Each number is 128 + 32 x the weight over its row's rms, rounded and kept within 0 to 255. Layers, rows and columns count from 0. Numbers have three digits each. The size before them is the row's rms in percent of the matrix's.

# layer 5 MLP down (transposed), 512x128, rms 0.225, rows 252-277, columns 0-127
100:131116142143153155139128086158140129137161142104242145159173082057135088105094114076062104181070187164116189105088092120140135061146100127125103148148115160138112159141091149144142106130133115114085118172124159106126053170121111144116113142093136149068114140125098129120096105154157176117072095150094149102140168081118191094131159118124123155162175153145109153145134148111100093172192
090:097098121130163101128100049136179128143108101188056147152161107163127067132113182150113142137160078097152114187114136173046145181129149172124105103137063131160109122167120095177098152137195113078076147142096130145173125128143092132115147121116134150126160177112164127130103139105093103156167089135160159073126116077118056108131140087147138092119141204146192128126084149135136115116135
096:160154120126113084102116086123112087158126133142167166127135106124129178108096089098134147100104067128091130067182144147176161093115159119136095195090107096163127174123098136087114096147106070105107159150113114177093144197157130159148143106124116086102083146159069103119159105159150156148171129120176154116064060152133157151182139114120193114188114095110088155126110158075121167209130
094:135124144180143093095071176109093143102116133072139102133103107126077154072175117173176138119101137197112146085083071123115106094151171202153117137114148136127163140110135135138161149122122119111092125192097142189106054119157152082175144173139133139172134130150050104092161136162118042151174114128130103176117129121131149090090127096095124165151097101080144156135091182127183124125125
099:162128164119134134156114146125173096151084144119130183160152159167094052132096110168099152083126118155061095066154149133195105095061121110147089104099034116170182116132160061185156137136119133129126162091159138148106032107121069138097174112110136138181119095111111133159138124147167122141106117093164161108118145151131133120179145111130105120115121163196138124154162164090105150139095
102:161104115173125061148109122125083117160189132131159161145138149132139128126125110168144161132146151190149107123141116120133162121103115156017061129106119154111200104107121121087103135079097163101104160134086125158058124144105059144119089092099105159169138111221138181076115129132145142169133123061104186106140144128079138110128118133097169119185128124117135128114120220138140094113139
093:092145152118145175082110169096178138147119136151153153091037166151109198123110154150104089127122131198132060084106111165144142144175107107212154126105104108064145129155122118087110119130122139146162083167142095121085131177101168143133169089143156062081104154080147124133081133104131077154173091107111127105135110140121123149132146096069140112112128082198131121166179162104153170104151
100:209088153170064185112104071160127126156082109123079101121104169118130165075086095150094127085129105155153162189114183132116133124117163138243176080157103129114082123166110130102117069171163160105077119124081115119181130159104154117137180140136104100118146080129146081144145143095148136098162131163121151107156154135110138161143144158116155112102129135084110134123107180075105120154076
100:138136124109137115164077112090155159174080131124165164218135148120058090082094110060124141143075124108166134186122146161197154097169111135116112144110121105096117070168080149147111186149070140121049104118120137133129120093113140164098150127085135185136117111120184149137175149118137102117137153129083115121163084126140144145121156120121159123114140053100217128176117118151174145100082
091:116165128082198153141148131116127086137148168131115162103065110130126116079116139150091130171165072146146144103181151088094086124146102129153110141149134129126166164123174091119103089090087133225085151150087116181130149070089164090047132193060135146136167094164144139101129108196142181111126111166152097139091148098079177104154176106110121130114101096152139151081155112114118134132141
090:148128114117089105125149168160140138105109095159179129108146142137148136124135095101147131143152059129123058101126143198148076114148176112175132091075185082060084059139098163140132150110109130049163164115097182130069130115157180095141187119150110084099093116166119138173133156162130106123120132122201096131151160129145182139109133104077099102139120084131112095112177158094159147148195
097:131150120074123078138109117177145111153160069139127099119180142160106091123139146096125094184075174046124108102108161150133106123127122158129138160105099135126114162179085169089138141190177076141144128128156178147118110122147149072142164131047139106133115124177102160128141129133086134104071136103129153109196179155164107109117150070107117185197101046152135120140098166076096126133158
101:090139123121087145137143098154128121141109199186147130101086170105121105093127066140154159133125107196106138139112114092093080065111126145121096183135180169154106090143105111223169075131088086167146118180133122093133184143090143115153148153114151182167069151151105093141153147141147106079101179111075113148068164130128132090114103154165178080138148113144094108102100168128118177139097
103:187178111136092141121075123127098168074146119086114098112111132117137151108095154125191119159131084107151084157110120153164140178170171149150161144133075099101133101105147085122118112115132135164156160144209120120115110061187138080142152123133130095097115119139105112064115133117105136192120135131079128097153126097118140048166126165106174073132148174187123123117132077133074197202175
095:199103147147110092153153159139156119130115086149108127185145196100150143104101103140106175147154129121083115133154166227097144086110107091182130098148092135181128142130084130084143091111137109213095113156184143130180149125136110155124073107096158096114067134133128103111065061113165118081142086114118176124125141087108072147151136137088144100135150152128099219130159097108147115142117
113:113167158145101081105154097160143155109133096098172149103093145115138170126189114113117140127164074170099137098153183095134106115101125086091123118116144155130163093175134107121110130093160179144189122124172139147149133092098118149105160093070104203158128098086147148123166109205175066135160148098170145133051143120108100152150128067114122098163142150058137134097123073066081138146189
090:122165114128092130156123144119148170165123134158192087052102163098154128046119156124092093144120132105149172095091137087166098178133140155146127126170191114069158135074120171194098107138128169162171108122148064139162091048147172120094109107159117143104109148137188098076090163169101197079143119083137124147174127159108147130145132163091128095105108170118119116147143098095104101121125
094:117123164174131143123106097126086137186181135128165158160154118158093071181164122184131109168108132105095151136154155108162117164084120147179127138096108100159127143100135175133150103182182144091115150095080106132030105133120137151132185116140122107068113112130147145148139126118155051094155135139153128111105081145063128127122100118138047145131094093140038123086151203111116146182122
093:211117185150092154183127141165109146106133111135169140119086155097151144074129113117201137168212103160131125070108124186081141116118147121177121106164062129151122102107083106155147062130113153082166148094153132076135147098109106152139173159130098156144102163106116098105103115179069169140114166137122100108133120101087117152127102158137141154093203156099160088111073104150117134072096
101:085170188123157146132124109148078114126081171165137119119092147118184108121159155046103093116107111145064143174088127136108125157107130149138197126150154073134132115116111102184147133169099092128094078119137123135118146099138158137121136200134127153182136093107168149099060113146076086152141071155112091140103111134099186137153190101121158055102196141128111107140155189177087147129104
106:154093118101122092131077157136140140072116151111207111170108131106165147151123131127084181138106156149124094136159086118183140127178133110082130147114096108053123156155100147152122110175179132124122053144186146129128148119163160168131189154106136086107106095195098117129186106093064115156138110138139070119135122135101142212165104068167119127137112153121041112119063150106148151110116
110:135063119126166104121081124144113164106107081137095074134145123115118108101160147145060093089092191155132110190059143116168049134160148155157118088158163133158160153166157157106196099109143217128132128150147109145135107127155054131161148172162133094070159143154150145158151118118149139097147113165150148078092112129132090084111185179119127106108107135129105092048140114114171102111124
091:104081076117151123202181130134104139099111093136166124140163143096151103147116137139107150108145134118145090064137138089139054117096123199173194175165105120120137077113124198109108122128139116165097141091114137106112207092135112139171166116137083135104154220121102156085102125066105121173077140128132167151120073132095131149196175110150137109142143095079084108146089156167125139135136
098:131158185111097109148165145098167142125095111127175130204157235161156100139094123106056135120086129122124095117161137141133122150150168127137164108212169141109093100150100121098155140157124148119136082157174191091112117171109100129103105084121152095122056064134101143150125115120124139095147093101153118154175073094097198118108116115124092106140145131156160076102182080135132088085155
096:058109106099214142097109117140127147234124094102157142142097105105125137098144116093095128138184136174141163144071121110155106138125117124130105036131061202183143133095194093090075171147155090150098164142105103168155109114110093106110137151139174128112102164113148154147098125147133140127092151200056148100133104126107135102163097120158145196119133089132159133133129135133111108155142
098:146107171119173156137089114134092097144137116124167147152135077093125105056118179115178180067128106125114222109145175148150089140113182125117142087130162075100122118118158119171130138144145111082162083173086157165154168145178124123170127113112137197068137119119180096149128134173156147100104128123072125116026158130125121143148106118094111175145100079079091099157133092116155092110131
# layer 5 MLP up, 512x128, rms 0.396, rows 253-277, columns 0-127
091:118160095155105081113137134111096125146142089132131105115084124146134193078107118118153142114084153096125176063138109110143149148091101112104143140120115099107107077157159140145151151115129128211167142098102131133067163152140140106092145116182127141144110082113072139144169145128141097168179152199166059178157187158112194099126056098112098145146187054105120146129170096095068159140102
104:191125124130122099126108114168068107139084142127113130105125087149130138106080140148041135071212141112164103123111100135110159129176167084089131070160166118174147111135122140120113183123152133180161141161126102118142124060122124065156080153124135121113173076101147146079122090132106180139136080178081168149131122175129120158155110130117173111082105166130198116086106172175136120059125
099:193074106138111072104149153135145108086136124093134128104139093071107118078119092117163142174145056146118163106146153143158106143146112135178131123159170145140099140139115068189158095179116130095085194018100150077170138111161132079115136131132071100139118159125141127076125116172135122098116154127160115090153119093068169163146158140116156106120099156184152125174132119159106207117105
102:133127151127132110048128145121139121099120125113123086103086140064194166154138094119159141125135091043157142159157136131120167088088074108118148160146146109100098134097179163083157104137153174129117091178138118152160158093102134084160077081069100127136154104087174132107099120099191149148144139164155106165170168121116155178075114112106160065159187160123177177151104064120156158141121
104:085082137177062185153152164143106158137125097117136172200108095127136128069109125135164140114074137101090170094148127079128120104111170090133114103142153075182155112082099109140084112101076189128198154086178110135101135107080132119105118135147155160102103067131107071105153150095056089094171147123127110112100130134135153159158171156148205105151157140157132167155139088168105149128099
100:196163078132120118119126090161131131094090113086222094138089113127144173119101087129116139115176098139119150076157144136075148109113128128062099125096135184144084072143147170200141140103155118104084134061171099148165087122123136133107086097164137138155121172123086130115188168098185137113137153128136122147108149134192093137084110123171111142130211107095122151125081132081146179096098
104:113139134113113136149142157063164083134103136104105092141160047098106069121119154128153118119112136099191100091106146082131117184118062166148150118166136141107184141089158170078092123140130151124147165124203092114138121099114085144160122136089088156099049131161180137110145156118072140146179136209105114096107123165105114168053124107185139142190114112107141189144122143163138151099124
104:098133113157145132137120096083153149099166197102165128195137140054082109142114115135127114178061112139102098126117166112132170068222129103118092173129149063182109110123101106137126129165162094101113123119147164111097091134136137152057104141127132146137156180111164140116130172208111109114141120088164099099092104156142187133121137099129126106064122157170178137131075148172123109061098
097:146123088152182115158157151121162122120161173126124108121163136156140180134174171111111190120085158108089158100088121199157111112077101110122129086155116124126126126080145098159065126167088157059136061120136122070109152172106072125115087131146214109086141125138122117156121175155100084184210146088128156077170141118158113139110124121133088062087127073112118127109122165152168132135130
095:127167136113141148155100122136131174119146116150153164156101134133132158135047148090156097140181150126181141076177126135080133162125081140143056136126138123159154181185118143088109051091161111182109069149114083150142147119141111150120112110150147158136149117109111084172075187138137135091110117109142137145092077154151079070127154130147098137076206132122104056154088184148142065093109
090:062186189141089176159130068143121160114135154119112137099151137161144101150109145075074175190143117126147129101140099085175090164150168114100107082081085138127119111111139156142129141168114192109093157125184027126102143146115146139129113085154131103133084174113119078136120194100109122145105147120109127137151094135145149195164168200136121099082213142111161130106125109126096146100123
103:102125109174111149129089101146063106145109138140142111099109130130061159129122177143168135102150108159179066066156141069103084071118132119187090095141201208169118130150122125146182172149169171100102113093150165163136179161093125124096066140112097167112172137108161180151110129124150119124134165163097108119153068172149114100087069140132093110140166119168105088126084135131136100100153
106:122105128088119093174124071096115103100126116130124085111119128155189084143097095096123134098091101164136100167133171129191085093153142092154116104208207117120170165110087110139171149060100133138112127179090137157116061104143149148087120168165153127142136104154148182165137128065106130101106133182154152178152102120169119074106115119144127199119184145141099094122168120136165053114149
097:112110203078148124106129088061165136110152141090094078161133127100117178122122106143183124079125092090056127092110199125108143122137139161101170161162130127142129189170136141114154128082068076166191051172109075140139161108139157121081090153104140086153097144103162099109100138127130140155076200141175143142083138114163090122094158173139117113127176076144152147128113123109143143113144
107:107098122112112163158122166126128117083108135156126132086162105152119106130075136105110133081098126071122134157178043142112115130141176141096080146115132103135086136123164099095132148189110127108090145145073118152105070087184113115127093136212173116135073110112097103130127185086087128142147156155110209130164123124167184108209172194111137096147116109157160201110166138106143154141100
095:143149184105142125104139098153160120145142166159083139127154064117087129151140116053109191161113098130138117085112129136169133148184153108115106130151127093169090157158153071078098089213158126134072071138138135145112135186132164111098124156150128093197101115097099118076106128120170062140161092117142082114144146203110107086114144145137156119150133097117156120072055189132152160144089
094:062143166162157078185132111137120118178160146155090119116134159191151108138077181135110145107126170078147094076166206086139126120092101123142181171131127121136091084130123092077155117111125094111128171124132181129177111053086082142080125093103101152074175145112095166131117115108102169099095153109189142119149182135149107093168150106121153155136131166158085083111154101167115080135099
095:177114115100110118103165145153205156148131162169139137167199142104120117143186157130134077099142111138104088141133179129111119129143190067098135171114134087097108111132170181149085123124071049129105137144170169117163151100101108106147127081088101117115159092095154126068162197099095104198096169198088120114148139132086150121106132146103113116128132142114146078055170125120111123110171
100:209128142139114106164140054116136102194157159107164154145095186073098154088088112138142113117107063096136159161134188137077096177146185057143123145094108103152149137177122126141184102073134076150089127121127095159147086106127086183111090134158083111103145105130134152101075113146152130143139186085142145136129140173130082098129099155146196147088092111148170129138092092102121092132114
100:063166100116127102145094166097160077106162138130208130143095147123149150176078135151111201113137137124139155134153161078156175178172043133156130087140167108114149181119143137128153111064158058135126141145069106164165083118139089145181128131121146057129115084109068140151127190115120121102079165118145092112112139087088108128147128146133098148177097200146117151121118130145148150095104
102:086116183107178111168143109091099084155151169160154105161137151091112122111142138205143091169130141113083085117106138100103147142186054196167053120164129134159107130117176119097118079100093134076080130111121115148164128136180100107102117154100149139085166086158174143169137151113151116121126097124142141094076130078199147125081192092111144147073136116161147118156112188112084136139163
094:157182107095151095096095136158149072107142112106082147144092087148169150129086100111181132078187116156181140045129150164117150120153092111126070090151198145119102128080140127099145120152060133107169146095148133173126091138140128100139158102139151164100102162146101113104100174141114098123152073165081144127099110113170113121176168137175093094131168161159156161149151110064144174095206
096:071069131089160162163060155149108115139131140169057136067106110159096179200166146141176114165119113102160135075161143148116129120096113104159130188078113111165150101120130103121121109145142133098107124065134065137171112099131165119171108130101116182142182129118100120118132093160151122191099146172089152195122134139128078178085114096156097155116106161109098174120092128088155165188144
095:144127065114100137137133110109124124152155170162145106116082157070172209103125064093115101103123133100119165134165153134130157199126132141168091133134155043149108146088130139109142070131118128156168080134108148106152088101111142149118112104102101145163198090083126118125154135084064134134168140091176170133176092119161144093156143098184131101138142084084064153047169109146135132145179
100:122161103086130109115121142128084122177100116178091077065164169118176104145133145115085173105113146078147151112133143111126154055164085140122137172078151118137112173171130128081136161174114149132088094067178161121127123115108152157131109179103079099180145163113066147143090104144119155192187135086122100181198140152145143101114152127097084072101166144187153141064128129118116097150131